From a checkpoint of a small transformer trained on Wikipedia.
Size: 3 heads of 32, 1.13M parameters.
Architecture: RMSNorm before each block, untied embeddings.
Training: a variant of Adam for these matrices, 84M tokens.
Each number is 128 + 32 x the weight over its row's rms, rounded and kept within 0 to 255. Layers, rows and columns count from 0. Numbers have three digits each. The size before them is the row's rms in percent of the matrix's.

# layer 4 attention output (transposed), 96x96, rms 0.0993, rows 55-95, columns 0-95
159:117149162111136142082127128102141095079125125117174183164133149122159132186159103153143129119187150136107126170174091111094080068124154147157155225114107096145108122125113155130067168110112157134118125086111110141161089062149125090146170191090180131118210157133108103146136113174155172098
164:139119145194106105120180125104152145079170143150104160138133064158137110126088097146106145217119099153171124181099113077130103180125135210086129132077143093173088141143071095084104093105109162117142122098094103108182139089127115109126182104113110122170134098070118120160167137141151081112
167:101176148182184154141137102080151084153112220113114129153106114136104126115142169134121072123096114119105086129099158125124130117141135109144059090091134066089135154140095137150122090085153123157129119131104111193233173158166151113178101138148126156104104121146133124119127132202123187080
157:127129131116128186179103093119134200168113204135140116100138114135090178130162149132158129166149206157109096151162131138142146156111173125179132082172098141110165097175077120116119200079138121171058055148110121083064127075158117144100135121085138133102121149142120128133108085128106114115
150:112081132130136072128129130097143096057122152174144101173118058110124176115097159105145110077164108087149126169200095188137168174160089097163111086162118143161133154091128128131130157139137158098074161143131211169154108099129111136133103096151104128147135180110107150126116142117185070068
163:141077096075094105126192135137119140101114131114103099149135132145097142138081155175135180050137151161142143158082140140128161166113075075118134166152109081090143115131141129143105086180061072141065071078103142109178112115181168099141104167170177120132115148110081107167151114112138149161
137:164076157148089096089088118187154120108115116135171126132157163096119132098136182116120087171135156116131094160150157100134115140152113171190169113150073121087174194143122139163084137154078145152158157109192133155207120112092156147104109137157105191151085132169151088134112103109202138160
140:140120176095144117150161213149075150149183112095119103144092148159114160185145116153123126066176091173135107196104147141175187153086150103108121129121139123132089185102183162092093112067127145091157150146150091135117113165118116117116107195129076146135084138133126151083063123134160125099
161:134131147095136126126114078125073130143130046226109135163201140150148093171171135162113122156085103182149134165130063109146126102164073070123060136133077141111101089114104119087094200071108135096119109134164125130112115115148164074104135100150122099141115111146104116096138123104140132171
049:194081106074183145091103092099084140141120098098143062137149145113151050130146107138153136080155092124178129118117127095112122119104071142153115128147067091133112111096126142102118123140139117113095160140095133069089153123179090159060119139152107061119131108112102054072137157091101175162
051:080117136070137088092115096183140117144119126116123118121156144209125093121169120139146096129122089076187172118085121181079179101197150086191117137167133074136143076156153123098154153113137097081097156146191136089110106139159083129104106107152104094078086131092118112085136108150089116153
051:189176102126133116126171120181097091121175156141088136149150148089111160154151129130197119170095167140140150141117164159202105142149102115090175126143159157128073083183122070077108128095134142140126162187080077115190053082099148137131146145097121130114137104122190101137141148135102140092
051:142068123169156154102129078113161137091081083175145126127173137131132126143129151170155105120156109136158192124142125095050171132130116112130169153101105108138153186173105166139117142093094154097141156052216113072131179124175135149077148158163155146100141108122131093155127118156100063170
055:134112106141087188183190120081142151146093114185124085109106083093152147109168147100113104141126122093197141126176173142117077085175109136137079115170163130104187108162158107139111143164144175103151121182118115174123155166117178136085183144148127158108099076131075140142154128076132087162
056:122058110153119139142142083122062120095091075145115179108151142171157177180079168116144151057133150112187123137120136152149137108108147110108044127134177068132114098116105179124101137108097138119154127083098150152146111146088111118137084103128121167213091129161155127171135088159160139181
055:092144138142219150092143158179146128120123133134159118089183128101107151150114142156076117199181106131135051134169173145118146128137152116195079128139134111117158131093112090144149095115118101111139150052130144132065145106104147156101134127051179130173168063126119104168139155179120135141
050:162136132114104132154094121075091183106142052103156157125145100078186119159136128104121099241074049134177131162123139162127126148114151132104115065095097139158130129118154097188129166146146108096142083066138154107046130133135115135128144167114161157150133142127165099160151134097107129144
055:104100096159077123170111149162129133094161131148122128146043178129130099156116079139130168123175168075159101117119113086142118060128056114141117171143145113164165078187121097119194132130123099132181117129112151137103078090150112076155143133133143157127131108137166185112068183112137193104
055:133117122106120147136103157069141164099113143192114134146151122111109136136126119083111144138210179091115079102117164161134135102226155104161091122161127156116147153142108145154121117117148078112164128095096118163115132113098174140130194152117150114081126137108019209132135203111109108108
055:090153118159141097123136060109114104095066108142174129163128135119155097098102142149111078163134192156173158116132143115178178121088126129119179105107176104147145145137154144161141099100134146098112114081180156136194096124126096115173075111097196123158128104116191211168111112193144123098
056:108157092162121110162160107042141129129110096131144109140127123088147119140168143101095071102112073149145128113136176129117096162151160208104143156139117144114131176099116136135128117138159139060147139218070162077104146131132089161082094140136100115125103189168118061083141193079110127133
051:107123113083162154074163078151176157141143100102147159094185087102089165184122137141125111138084026127209094123148136125103167143145140090142132165116062110123142137073115118119142151124175063107140101094134096113058156141146125156159174089122122166138116107102114093128182137128117117172
057:085153098151088109211139115039087121137132085131138104187019107122188081122197130104119091109121080155130140115140136167124091114121103193120087135119150107141157129128153119126130128174130139099130122179116178095093135094133110117081089135144117150090143158178170109091116150117120130087
058:173080181090107094162125057138128138113173148115103172153110118148126131172162121108105160153070071162127146161129111162171141187139203145182161149119149156093101091108116117145116132121093126107127087087152096114117065126105154150201133103103174194152115132160122188123087090094099133147
048:110141138122163115080134141173094127147128217124132156116153167128103136098124092134095157140118179150073071169123090097164133124061076122127123140167136122118087112135167146049099125119124128194096211157115108094152088132118145142125090115171107093134209129118148105112092089088108091081
055:154114171172168139147137142171162112104120160126095115146094138161098155120122108138138124164145118120093134143148070182078085098078196074108058105097154154166148129159128089218152149135109150129143113134136109194123100179092133099133180109064107161154072139085080138134144116099178145141
055:118169075112129102111113164190097089161146088107172051126128113186113127119098096185169124115101134072135099140138119119159122117113148097116127181148106110144210071136161145131128108104166110064131194078132155150113109135129098098079129139109134111151062112138136173075135141142164141051
053:124151101130153119140063123158121106116110098071160156166177140152120103113106116124144109040162159126092131071117096092130218160072144109113135129159174145153170125113184153121123141102144137113109149115100190122128077157123100168150074143099157122104101065118112184119176095078108095074
046:121123132086107137146075105095172123131114100076205085114151089122120166170171181150098089150132100184159165163165136128071135152193150186092188112104125141156094140034136103202121134145128098084102101115142122120109144093171148153090092081106135112090124121114163109152126156132126130148
047:079089121136161153085115147143154168169133152122185108081174101151149097103117110117088113123170033132149110112144070100076124127099136140203067135171124132083160123122100129186115087126132077117176102107158138141085136122069156136128172125117128118070146123139035115107157163107138114135
057:121164125104111116132130133159168132145160067092131132128137116094084135146133118103154091074139073133170147126103142123107097159097204130112153141116111177134114100000135130137080136117164135109144191166081090149103133154136115178138122107120090159189093086098094094120208154149136150125
051:092148092126107164146148093026105139176126111165111111190162118103187143148110122084063119136119115119142115116121172101125132138116149199149150099117169100065195088117145156141084158144134135132149114138067166116137128146113135140102097139103171157100172059153110188116194149145089117112
049:053146121139107148125099130070122150108119092156165100140142128067202151117140156063079126157133065141207119123118171123098099143193162207142109093168136131095114132073067155161113103118126109113158075149108103073146141126114152139088129147155121152115151162148121101116143190132091145140
050:095103138120138096121127112081172115161068140132141106152118099154152197113111075155110145115064110190172120154112161107146135112091092081089189158104125103184064129125132125071159155123144163153096111143182121082166122148130121108149089067132131162146135083081197121119109097142082136066
050:116122102163134109125149178133139144127137110100145162158094162151145075145103080113117109004153149121118127098128070103061111074110082116152105127109175122157195100137143200075173118148115129110152112163093172158060132113162126131141111124139137129117162130207101151107104095164159126136
054:142133120144157179107121087175116146161142153111098170183129095093098140127142127108154149209139082180090167167158126110138150075157092101150084055168101161144072132178137094086141121169110088147088076125154163167108110100148148119104105146134153132098144228171132121158104142139163126142
053:123127193098115116093128120194130088124162175107179124113091140238078149153130129130127116082079157150144176148116087160123086141125080126115102117112134099174113156173170105133148107135078170163123108157158137119104137123204134116131149139136121127163084121131187078155072054150127104104
050:194113117163150128136122181077141123115081113165119141064174158125094140114101157072115130154162152095073156128132114053160122128150064192093166118188141159126075123096148159117139144138126126080092175205116133159140161177112151159131086164129112160102170166139081112154125144083134112127
053:077141141135179149081095108192156139103103150143148118111223107095106170127103142121110094164177125112137118154138199109089167119181186070181138120101092120124129144065108093165131138109164086088138125059113120113104100156115151143121150097064167127124120079088109181117129176127121135129
049:050149158082116092138126114191143187079074158144121203134083154091080187179158114094135173177075133137137114164137139160115145142116148077108101123094083109124116142115120155141156122108098124141131166095168086126122135094178116195169127130198098123124097166124136169155096126160107108145
047:132108177105109107117170094048098118171139129136111129121111152166121164084154151107104115100133168186090109116127107127204081153088101155079177106125133125149114193151146152127115110173097141177135127199147160086163167103133074086151064138161083096153117162150170056113103122118135140110
# layer 4 attention value, 96x96, rms 0.0843, rows 56-95, columns 0-95
153:127130091110123130092075179128141105124124144143146115156077143125109151076051120118163110124095082077150097103162130159100103126116089126144137150070149155203151197051123132126127048119141107127115133100114174115149104199179113179102106129154179120072105125132177134153148161095167126155
150:158096115147103134101151139161120170176176098140124148101190171149089122152133075113165100148157107195178176157146143105152136126135125144174097235075141174144089120124139129115063117153175151144140077099084160112128140137144122087103137197126138114110072126133124147127098115054097114154
145:146121103199086136167092063124113122118128130159098090077204133136075149069136191113097081152121145142144122143114096111135170150040180129097129119182078107148109067159110116111164187114109134140127145130158190106126144143135164158127131120161145089102174102141122127084120144090163161173
146:129110112116116126067159085174166176087172147149163101104099101130087127042112139096102211111100112102079040133092120103117099148151112144105157059102116184113118126110117106147139134150122161119146136100074177136128101109155148090111136151066081132140143146151117162124084167092112110071
152:118129103115164061129139117104094142111185167166100132123152184204081139141168216075085090152129072091140110088149120129113151121129097144152084113135128101126118145153168078126095109120154155144153155132131080135133143187101109135126122129131102153138145181100159135183199137177106135043
138:167110108078129162111182077113140127147146133138066167121130185129157128132123134139136159122105159203070106094179097140100111114138151152072168068122151166070097154101061104135129064106125107130144127154118144113150191139072140091136149140123110095162145141085178144069173068125106147163
142:116151158155142107084101079081184109140102134103088137141108095092130132118175112124105127130154121138116153173157124080113098132136125140144157125154170211118105151134165176148154172100139147150201131144074152180100108138123123072094159115185128099130062139036087120187179136110119130070
151:109141145138077141170155103156121143126144126094165105099181128090152156160154198136121087151110116068067075164146140191147063138121161082135159178168161186153112139140120149161190074118107118216111149154097100133171103113128130120128126145144138098114113152155161161144092098169177168103
059:120114089169138142153085157110115137145127139093157111206102126131094153073222163107145094152109125146173104144082152127165046155154100118089132125140142111143103062158156091105157114146159124075118176079138127083156117128192135129125149177080125165145162170121145067148136087083136121100
058:111138083078175083168126141113105169148117146062176067175104094119073132151098132147136178110051119164118074173152165221136133147137130127148113114102125104147143088155209085129117134143140140126115102108170132130133183099134103201142162125159125141144108089162145091110140135099127144082
064:164140114117145078163075145125131158185118140187098203090133159180163166134124143078171175127099098140128111104097104112115114155103157152132119166181062111117077104098082120118177095133115134063141145087143115122136214156123159115096118134086150110196151106124088147134077122128182104124
064:136132100092126154115139167121097083216182124108152121107168165148110116102176171110137189119130132143172183156176139156109170099110146124117110109045124106155135105146083101137114125107150103091097123176092066127184150136114074061148098140131133146146163124146102126122199098142058164105
060:163141153112117097120076130075178112153122113127151163174086187111111109152174139176094184101185141169114135094179124144127143149110090201179112133108128200138148107133098133106172199158139108124166183125119118144173164070132178124121136075181150121093143133097140152092168082109114120136
065:143152115089129145132151205125065122148169125197145125144161130129112106077149072210176115101134137108122140103136164126131213137152112108134135184082099162169098132152110130117117149080129118183103103102164140168034085118174092120152112075170138103123136117113081137085113125146129129096
073:108107138131112201119134096123081149143165100172165101096159061107180115100126119158148166122114156119038101080126123115152158155160145124116142124097126139153135104082165128104111095175145093147155137088170127124140116129099128114134074177104181177062124086084091200100146074179161096117
066:113083099133144147081121163091082161130124142164072112133179084196139151134148062156122089123112115104086188153075162121120129146117130180100150123135097173126145140112132118104196103133096064125115155177157115109117142125178136076111171047150071151136133172184121150108093120111170092152
063:165139100128163106124145156139151157102090074200108127126102128077079078148157125034134104127123158117082152166130155113100130186119137093094129181183116100154131108095161169155137203104157176117153154133172132095098144100076208157104118104112090125142113167145109135138081100130146170110
062:117167117114133120105172135135108155033112107121072165116085186143164154143126125106185147114125118117147092125149135203130093071110088149157082066125089139128178111114128185072118113120151151144175117153142136114109135133067190144108088116098170144130099112137163160081120078146062156164
062:139113113070095144125167091170143124157165114172091136138140125150131125141084073117163099131075119209088183123182122076123174123089151139106135140113124076150087115163084125132097139110122076145057100142133102170097181185118143156160107086144114191138160108126100113170172099196140150116
074:108134131123146098096096068145081067146109136076090115101075212116203185139163192138115133114142080183090122132138151139129132163156121093150156110151122124140144161133078159118138141194133190084111168162096149142122165173182124121178125143077139089125130139123157093112139141160149078154
068:116148132089109137127125142135118149208138120141143134187155170168132114102141172183091212094084097130145121146085099138150122171172140109126182154124124100130135111075186092096107076167129151117125130131173121068151049117090121098140148121192118093098071123135159123101146121089162177181
063:166095054095132111142107097113168080111078122187102100130106173166149094184069139113129105110152179148073186158178134113075167131122099141135115112147152140149093173111129153140141197171162158101134143156139174167150172172164157174143161109109082139142121143133140079089105125127102067121
063:131115085095069087088150100139101107088152161157154151157159135212146112133162079106130140134136098103046140131107113135090138137146141130143173133153084148067130124145203158139090090149092132135101063139137095207151094091069121159111133072147087110135094128137167104080119162100158115139
066:155144087164175139099071130131123084140103105059133062128163116134151125095116153142140106154122184102151068101170098111128074150121114097140123058177168146082124107122163135151124056141143124204144115080133140102181149123102123113141124209121154131110168114103116130170183169081162125152
065:058140162143141099080183129089124125123133121119143184155147008129050109127105123139106087124161140130103133142152142106111176137154108161116133111112057194110159186139156109119131173101104067114174143100153072109142108089132145098114175096135143131092093083118099132117092151172108116119
059:090143102104108120136060163150173152097117131176094117057099042127137151156104186154116113128104130158111123156145118107198161149145117098108080177138107151148152139099156116102130161134144105096125115132098207083110201112092099195138099161179119153111124138121100110118145117098163177066
061:082139150146167187140123130139119111143145122075081082142097113162096175132166129110141120179089130225141144127150069140142205088109150102134114137153074116101139166131151161123144138157190125148130072132164191141148116178133091118154152073166155170107183130099108073112124102128089169125
066:105108174109058121117111023135138129112131162140138119130085090161137139186122137122172146124178065097129140150141098091136135148098075114140144156102123104157111125152081158110133107133194138141039109117125105186167142164096104030117178124144096155125083119161135160112117119097098126159
061:111120115196184126118100130147136105130141116082153118144119116147160148119124133158080166115135170133112111188153113166157145105182119132106125116149172150065164093146102156100077095184158132159174135054140135152154056078033144177129089167162135145100092101153156164152168173111116136103
065:098151140125066142120079113142070123156111128105107085161112149115137142111102141180039098135174087124209113150082133138164163154158142103149136186145105117117118120130091170081110129121117125083126124113146092137138121240143138125131135162166116103129135137062121081093068120061086115134
061:139149096124125154113146126064127077148137152131049157141117205143188125169159105172102190105115149109148142120148051091093151128125108129176121117133161087097120071157117174121104143185133155105141094201133176163105154127147115141146112072147124181140166095057113111124127099165158138147
066:160139109120113101131144130110047074145143117134094154106118224112209119168085129120124139128153117111116076128146117176151105137156104122138159149127154149123151072163084176112162101145114204104105124160144117221057108142108137156160101137101143169119119153125169196174120126132140125164
058:123149151080162110120091108146079105184139105084115161112127104153094049161115119178129122119097100134165139105054090075112114166080116141120144080132148123087095152140215138169061082124149110133062095079137090090111172144138138153132186111161137130127115145092101101124130105116104159180
056:175102094080135161136166110119189077138090104178110056141092178063150132120175172101076112131121137181158161147165149170121135113163155129107085151105127096120116176111126161141133174168183175148133113106168149082090109080120122122137131146177071139150118117096085140123117092162073117081
058:121110135117106101179201117125118185107107089151131105152105078166111135144141177067169107140094166123145157141098192083090053128126102169101094134102144140138133170088115123137191117166113093130125169121140171167100109076136112090104142100152174098131074103204122167171163127125169086119
064:142135167110172115172092080129160146139124146143197092147159042076108106148151093119115136100172166170098150127167157136145085132120175098117079113111081237100075125150154103153176125097138137145137143113121107151155108124092058121083174115138062093120150101140093152098127118127149133117
062:095147170142190126102118093130107177110143134086102077039115196088175157109144158122142131136145095097155105095085125122113093102105086087158124139111171141137182141156086149135152178125119071111124143107139109099181117115187134047172111087146169121161132159152126138169163163136129070093
064:091148142181092151111204111121111150133171070116110162154173122107148140124133153184146123114109081113127083113090080131107152132129173119123112120149075130163194075125212138109132089165154093122110089113156108139103143150048142071136118149123180148078071085123150150136107108122194155154
058:175102125043075121118147166124058073133113129177088097124122100066084117173070163154150131139158105088145138124151158142118091121114151108097138163111113159109178108067141137138086077106094145172095126154224103164139083136136127119141131140113143133094089152181149111107144147125129168186
052:168130166189127128112062160158058157099070138099137127153120118091192100116141103138109123108142141131101159153103120068095106118112096081161122076131142152102065144156068079167084148150103125150134110145089144123122115189179099113151157117067102084166149109158136127179160092127082074112
# layer 4 attention query, 96x96, rms 0.0719, rows 64-95, columns 0-95
101:124155127177123135133179097141097193101147067120101127178098086083154068082119111147128120171115084138119070091141181107129096091068146165122108117179124099153133094075146081145132164178142130170095124196114155128112219125145142119088138152140116113106115114112147065103170117159150097117
081:092123165127118087099087194102141124144083169119107124110131130191058146114140155174129149112134113107146150151123029106108135170183129108088130129121112134137154159148177124141102075117114173103140111095135111086170057167176099163185109138136109181118127137164084116164055092092131140158
075:134067148182162143108092108135149086120143131127222134134130167111123167157072167101119121088109159148105129168143124141123142132092173123183148139102174106122093146109116062101158124123131136141143148154116080125098175148139120051178162062081173068125084145188153127127189129090113142103
083:152178113107136120142107157082126120116062113128089151113137120127113159073168112144148130168185117076146126062116147074090126073180099148093105124114123167133154151129186236141150120079121159116158114068160146110156098092142083139068079149155129147114149114140153164151081139132171104159
096:195137099130140076174089095132160143164156117153123141173146195125150103120166112104150113143140143091065139057157115077113131106101115117073076174153207132120118117176135188165110166128089181116148069143150190161131131074149119144117127131109084115144123136135151087143167121143162092084
095:192184098068153094169087117149200178160129118149123147148116128111077125108137137140150151178144186126130162050064090118163111134093121160122115137156130112145044112129049145189096132067106125137115091146114142129150126096128140155156140091126098124149158166124150145148160093163172112089
099:147071157177162169105141092046161121098126127140133137145140144096131141133115153107089100091052125122129114163164116069095131220111135118126152071139125141140137177125115151043126155148166196154117091129090149147053143135117099128146143118090140157063088166140108182144124144106123140145
080:157123130145150120117082125181127163111139150082123164152094071085122124158161115114106095135052163200069104144138156150128102157101084101188125110159185102121137117126054097148083173194130136133128124132202111140098180176081134191162158124142138105123099083116112113152169140140109153145
078:123165073154097121130065159142122146130109140093094126124118083139139086106177090101162104157163175137080178107162144166149179123106042088123139101165131127143202138160146082158104166133120124106186150127110164174174125127115097116129059136152067096097118118127167115101091071074137141118
065:121091178142143205142140139112172200149173154132117135139142086111183106137080130076140100122144078083187103111163103143162144120164095055126116144149100129081149186090111088108110091096140120144131060134155109166119123141089161103096160129072145166085102127139080164107145146084155079138
065:119170109116089151104127080134152091088144118181139196123049130098066123120170085126075158125115145141136129092117092138112149142051137140151134144142142161152118093097076156129112178150143141117134141151182117124137166140041164144101115148186106167150138160139076101124192140169150060149
087:101103142159105126106087136080141145126147143041220128184115128073051137187123174127088184147115157148114099105145109097149169130118107155107107104085143112149119106096185189127090122156151124108150175132190156127155105089125119109132151120112087140128096152137135204098105089112141101166
081:091163064121184099128090104088131177185124127092141099122090144119083131127118129195143161143192168091099143094108109132126114128153159094091130128120095075127157053075143133105172113113120107095145159129159110176211087168141138124138135166082154088111141134126070159096054134134149125112
082:104136134129104120195124171135123178155142116140061108125083128142188127124144118152101157133131125118130130103103098103125114180047067119170174119132175110130099162106141118137167098116086130128177065127136230144104109074161152158117153081079092112142123130040125163163144105133142168119
089:146102125121183171135150124196093113118156098111119092124107109081061117127210130125137136112167151122134089077146205118148078090104147172108153195116133135132149183122126163074140117173102149092188133110117117130077055127140063132125137107162103180120124168108112132085136120154150137180
088:085144119133100151146112135111113122118106116164111121126109046135124089070125136146142124144186090147094138131161129118109183149175123111123151119134008129115175116116121140128144111117152105032110101107145138098124134067131059152101068113150171172127114156106176105159061182110086112138
084:134094116157149101160150095134114132125154062094189123160110118101172109130167105075125121133159104151076097103119176138116155123071130213147143166132150130154119112113143091155169156197158120159162157128207123133111172132153106102132126098062123069175109110069176098161135117140146101062
089:116175117092089102134171127127149184120113134108023133162113126120148078063174097139135126206145062119107111067134106136102119120087131134082092101160124153146151095106139146167118168152128101118081097110136145137134172119078122163104085178162115209126142139090123098102099090150148119176
083:111111176165127153100092128116089099100114183098156096069164134179101151142112118111095147092087137144181131172158125146129101175177113120141156153116095108117169147140118074067160102113159126102124129081123105057113107152135078138142131152157156157085101142162138165112058128073073179206
089:172175090103131122109115110180181143162152137140136150140155148112099111125161109113167076167156121141098094067128081102102128091049111101097078140135152110176053091160128110205116182116107091128108090117143118197171165160136157146149127131121103113170121113109145104109195087109150092086
085:119100142127135151096053082209173134151162155112150137108096070124116152176114095109107144146095168155143159166106094168149102184124150118153120106157156148107076115107043132124106144099124098135121141120174047113131125168065176127151188136080184131170126160163096141144138159115110150145
079:069091133143150156089097168172166140103177141125160102121154085098104099146091132109111108146107117158154142150113123167168140132059154129134151115147131080137110139101082020119152115154126093173094066121100075163098187169086148138139164144112149118149087124104050110141124160094069152119
082:203158087090108078160102098170066106154149142111181124113131138120111183125141130161189140121126102172124135105106117092138089135132128123087140188148104159126082146162158180133099132082135180093154114125160133109141080122141087152099131127170085040148112115178168059109174092102131088123
088:120069158176117182068178131084122071117150108145138100114131109114150115166123118142134123076082158163136122185138152101089150207114143061146134092092150091143131144137118139108118164142174102173112151092126110121026076139151146099195112113085163148082117169106153152117114159127132169114
092:083126150075092121137143095119125113142183137078121138118185105117062095143109203117134156108093113158192154148129112153143146130090157103141116109158089096142102145184095072162078164092149091169090115149069139121150154161100133122114146142168066139142112148145037100118172160087097122167
105:080119130156141123110138091036097140108062114140085133150160131094185149170068145155096116070134099138160074183148098140110180112213120086172208113115113115126169091099127106098165134155157086119120154082115129114120127157097133118113117101089197165119117145089150133146135142130113147150
143:083082173172129145091166148083100071111128126129145125114163145156096152103096128154074112062115096136163139185130118115103145197127133097131164106098066112166163161135167131045164129151185117109091148105121129131113072163124103090158136104101141162084092174100137176137058115100135152157
088:131180119141108170137139157217085105084149092106120135080147121127171097135178092158161168096110155190144142131091149162082141056135085129104132138167148167149168073151108110143121105143097093178113156037156091108133124102150148089116161110157113109173090111137132070099097108132097099149
098:101175145137154112093100129052082074135095137171164159057132160133113166141210133168142131114198172095183157135145132125097154101123161128130151098116093109142183111136063137126152153099105086101120129095111129140191068106093147119129134103189106144118134133118181129177104111167178113144
088:107168149121080132133128141116124118153111136139138142075152136130226060117095131111140173106149118096091139142120116143134126082200062119172135147142142134115171155118208155107066124161114139131179194102189106092144109115120194126080152136113126137103150101146101156084082133113150094195
095:136181111122073122153148149116130053122143105122143117128134109122168129148085130141123123114100113187176113092138137093143108078182134150156174133180142138140172130095152135080144137165122181160150180146081151118109194121146144156000176174144081140157146101126179129126112124111132113148
100:078100162107148125168144098098124169104129161087120100094167157124070124097195154130154174130121105159157107162189162090123179115159141119087149092129059136092201174137167130144101142147116136125083100153146105091126141077119094134152124079110036090111082114147118149112134169101083158162
# layer 4 attention key, 96x96, rms 0.0702, rows 64-95, columns 0-95
075:122159122131092165122121102134105135170099110181110119136133140151085128139116149095079099145115194015141144175170103158140148093210123187163156123108111089066142139132104188090082142104177114106104093120136194143131115124103115162150164172091161161112133134161068155111147097149129136142
076:159131137127109101155157170098149095115131125209138111115176076141113151155075106117072138075093103148172120167129104107073153211156176091092147118095097086155100153101098149109193113120114131112091152084161136180102137052163140134158101166051138111093095147122122145149095122120112141134
082:112109178133147116153137110133095187184134121098129093125107133076065112132133158134129124127161118146109151053070083080117111097138098098074146158148120095110097118098192077133136112118131120114123101131147082163147079102169125101031122143149082093171182138150137137093094119081146054097
090:123123152107152132123169131076162162111164102087104150110106109180154100114101110034167136145096107095166086176154131131127157161095117134189131083178150098089165107150112163110144160179162062122146116132097154042096181117104160128176104106098176175142127114116141143161134195130152135137
089:118188105092092135114137165122064154132120132118082106111080111109155120143066151127139151175155156114108058080134093146148132090132122160136097133151153182137093117107148093164107156128056113164159095178110134142138087174116167098072077179194132147169100124086093112162160170106109073162
085:147185087071099124090127156165112132167083124149100130118094111136139114151073124079120143194162114106152111085131129093139125088173150156150094113159131148119140108150121124196080123094065094130168084094147090153157088143133226148091128203167168092108145110139082129123179156121162129137
078:098084144151127138131126110125114123128157123116210121132173168111073117118197171142113147083055123125105112166113113158131155192056148126102142130114144135157118169144149056064144121105138165114128083094096131153133159176086059078128170146122064134101079187132139115094115102131100149146
094:160152175101156146064141117101159061132141126154176156114153152102188113109107110204112093147137161133085147137099114147073123177041083129146125148098143184144111135141112118123136134150154119104162149103111118104112135110084070085171151081128071120130109178109118124130157047195096147127
078:169163088080111098163147145147153089161126129161057140170128162146127138130133107147114144143176199128116156119131149135138061113128080120123108165121211138191117090149097114160067092062064131178093138167125154187124124109156112138105103154154094176112160125103132175132151110188130096105
112:095084167112130143151174113133159115116169092103144099114179103125112148119131127110079098050082081147155141168101147143122138170096195114148140142118099092151136143132203101091191090130190137122088173140124131174052149123148084093149131113084089152122123144152170151126051099109122174100
195:102078164140124131111163106063106139103127102124176128110163137115126162134073137154071124047097105170132151212124122137094161203114141097130159101086122145161162151121128096050164121157152127128120193126103097134103129193122076071153135122102146134091113162135130168160092114117111175172
099:142173153113183096200084101133166148136171119136165213152128142111135105113118124070134125164183140099105128080106120137159137066112118127101089101090170126144102093147161110170121075121051142104205161144143125123173121132165146128102095126131131110184144104188108145082153104161172090114
088:096153113071122129104120213086127132127122086149065127085124140185149144137098094052125176099128096101156154133114137109133083119142101131110147104107135156123148105120153115134179100148114121130115201164152097148094076062134171077123185132083176115155095135173130188126148185085143090159
090:088145098130169184076153104210116073161126171141183114130035095162126107088117122098147104128064170171137177130146146133155139086104160117145112108146128143162133099117148105160090140140131090116067118153143135110134097175169076104155103125099145206098100144144170108066119099133127114136
091:171088140154156158184097115093145119118123097157137137157110186138094148131123129112194118149201097133099134095101091085064124128126156144136077053137111095103094155147152094174148146131033138160095121143072109162143205163182136176102129121111143162119139121116130159167086156115149116163
090:128149110095124127113178145074178150100095174148095177138155134151122187112133111107112172119172117134147163191185092107142125148165080118139083182132116102178157156129116140151143140102142122106131142127097133092099115094137092175117135177162116113079170098069126139135025220128134167136
088:097113122117189162102109063159118103117148153034118104171129176093081092137224108153170128164139143086141150110129166148192137064127064144148132091137147141088151093143138114143100122141108140146118115196088147146131167148114137166117151140193130157156152104134149103107155191124116093138
070:152137127121141168094098099154149128109125114111100129143128100185139117118149102111113089158089204064150155183197138144171165142206153170182123071110138132102165167154110194114103146122142114134169134111159144061092124117114125146163110105152085185121086080159128137125141181163166188129
074:151075158133100126152176106077168105064162071172105128126152134123116160128163120125096129065095145142144127140116094139117098181122112074112133146095109100093158140111171132102139066114170141145070162121144147097061136047113137133127139070103071107103073161129192159141086073128106155131
083:163170111129122081137098113174111143168140134111103109097092173097133084160136140100146117181164154111138135036089134119162092053173112149145122130149109139130121110120160117179080135079076157126111094135178127205193094142122146088082094160153157117152155118138094131129159168115149045149
076:124117178153068103157124167133136141135112134178108128074160116136128083129063163123113124138164100068098169097064139102107141154147142128145099120138130059109081121119144160200091073073103146139161125086100086073119080095175176121087130116117085085079102113172153144098080106154105116132
094:131110136159195125100142107149173099151128121135146123152201112086065156133197126137088100121064115157115147091093109112137154111080196081102156131131116105102067181150116079137160137126119177093096120118118141194134084106114072122162141085132116169106140091157111100115105046090123097113
109:138124131149104140145091082099090154169117165157145158124102084159187069160071115139147143167165115101142087086108149160139096122139132171185144078188106132137106052135124123169106145141081098113134063130154126136172146165093139118125085152112186107094146113071095138138172195130177078125
086:128060155172129123138136127140113098075105151106186135097145146116091122139206144166144112044099113142095145191110130163150106164101095074154178121080133142127131120107169094044168157183175149147105111106129134122117148159092083108128165138099098096140055165095150116110112123129084164140
102:146095089101176132126078058122180130147136069133187124131150134108134174147136124176069088074123155094090118132124136161101106169144129167134168188115126183140099128092076114093137094073126156109127149146152157194152141168068147093148126181100155150125155118126135105129138073102151092057
065:131107128109122147154189121090136103070138097145140105146097118092092106137141113132124074078100120137107108190133181099147100109122115100134180113104135164094180167167191129098104098152196126164159136119162089067094131073117084127147167169141044125141119122164154129150141151034098138103
045:131110163146110092129190078083137113120121163122162119142083173126101166129213122177136085029114119161115161165138072152070111131109158137150167174140090125129122134107125143051123101106115168116094159150132130191136127127107067075136153088123104122110118157119169096090093172120129170137
080:171151132148130125083122119118142125136091158126106078123098096114143104151138126161160090143116133149110121119125141103096088105137076122183123107175145122148112125144067196101105108134187127125094174088076136182193174146187094207153146159151189179133157123098158125185104141150131052174
096:120192126086107077096164130109150107086065106109065124164123174120134159143044158120076137138126114124158154153100097141050086133171098148178146167143173126158130156087116154113090103127096128169125153107148125120154085191116176128091167156146127141181131129126116162187141116068081116135
086:140158102139168102166115128094127146107169096151099135160148106142121098075097143128146162086154116128081142175099171056080189099167146085089115059073161089162173125117169171111092102100190154152153150109116151141090171105161117153104142079097122176135159106160162156076115108176114148120
098:166140106164182126178140094095149141088099109141121098182167046150118061091111125139166126150157111108100081093137172123076183098160157123052101087144160166136178142159101146093146142079115143144134166117098116117188148152132108129110111102153108178127178159189148142128114164124064134117
096:121121138142187138179119125121200068169154111134167134146143148102114170074188095136113123144139154139140155070087090049140092107129128131125111171141145139099074154102107136120130131082081133126157103140139120131111121119117093138091110136100094153153196062092095179117081085204100074092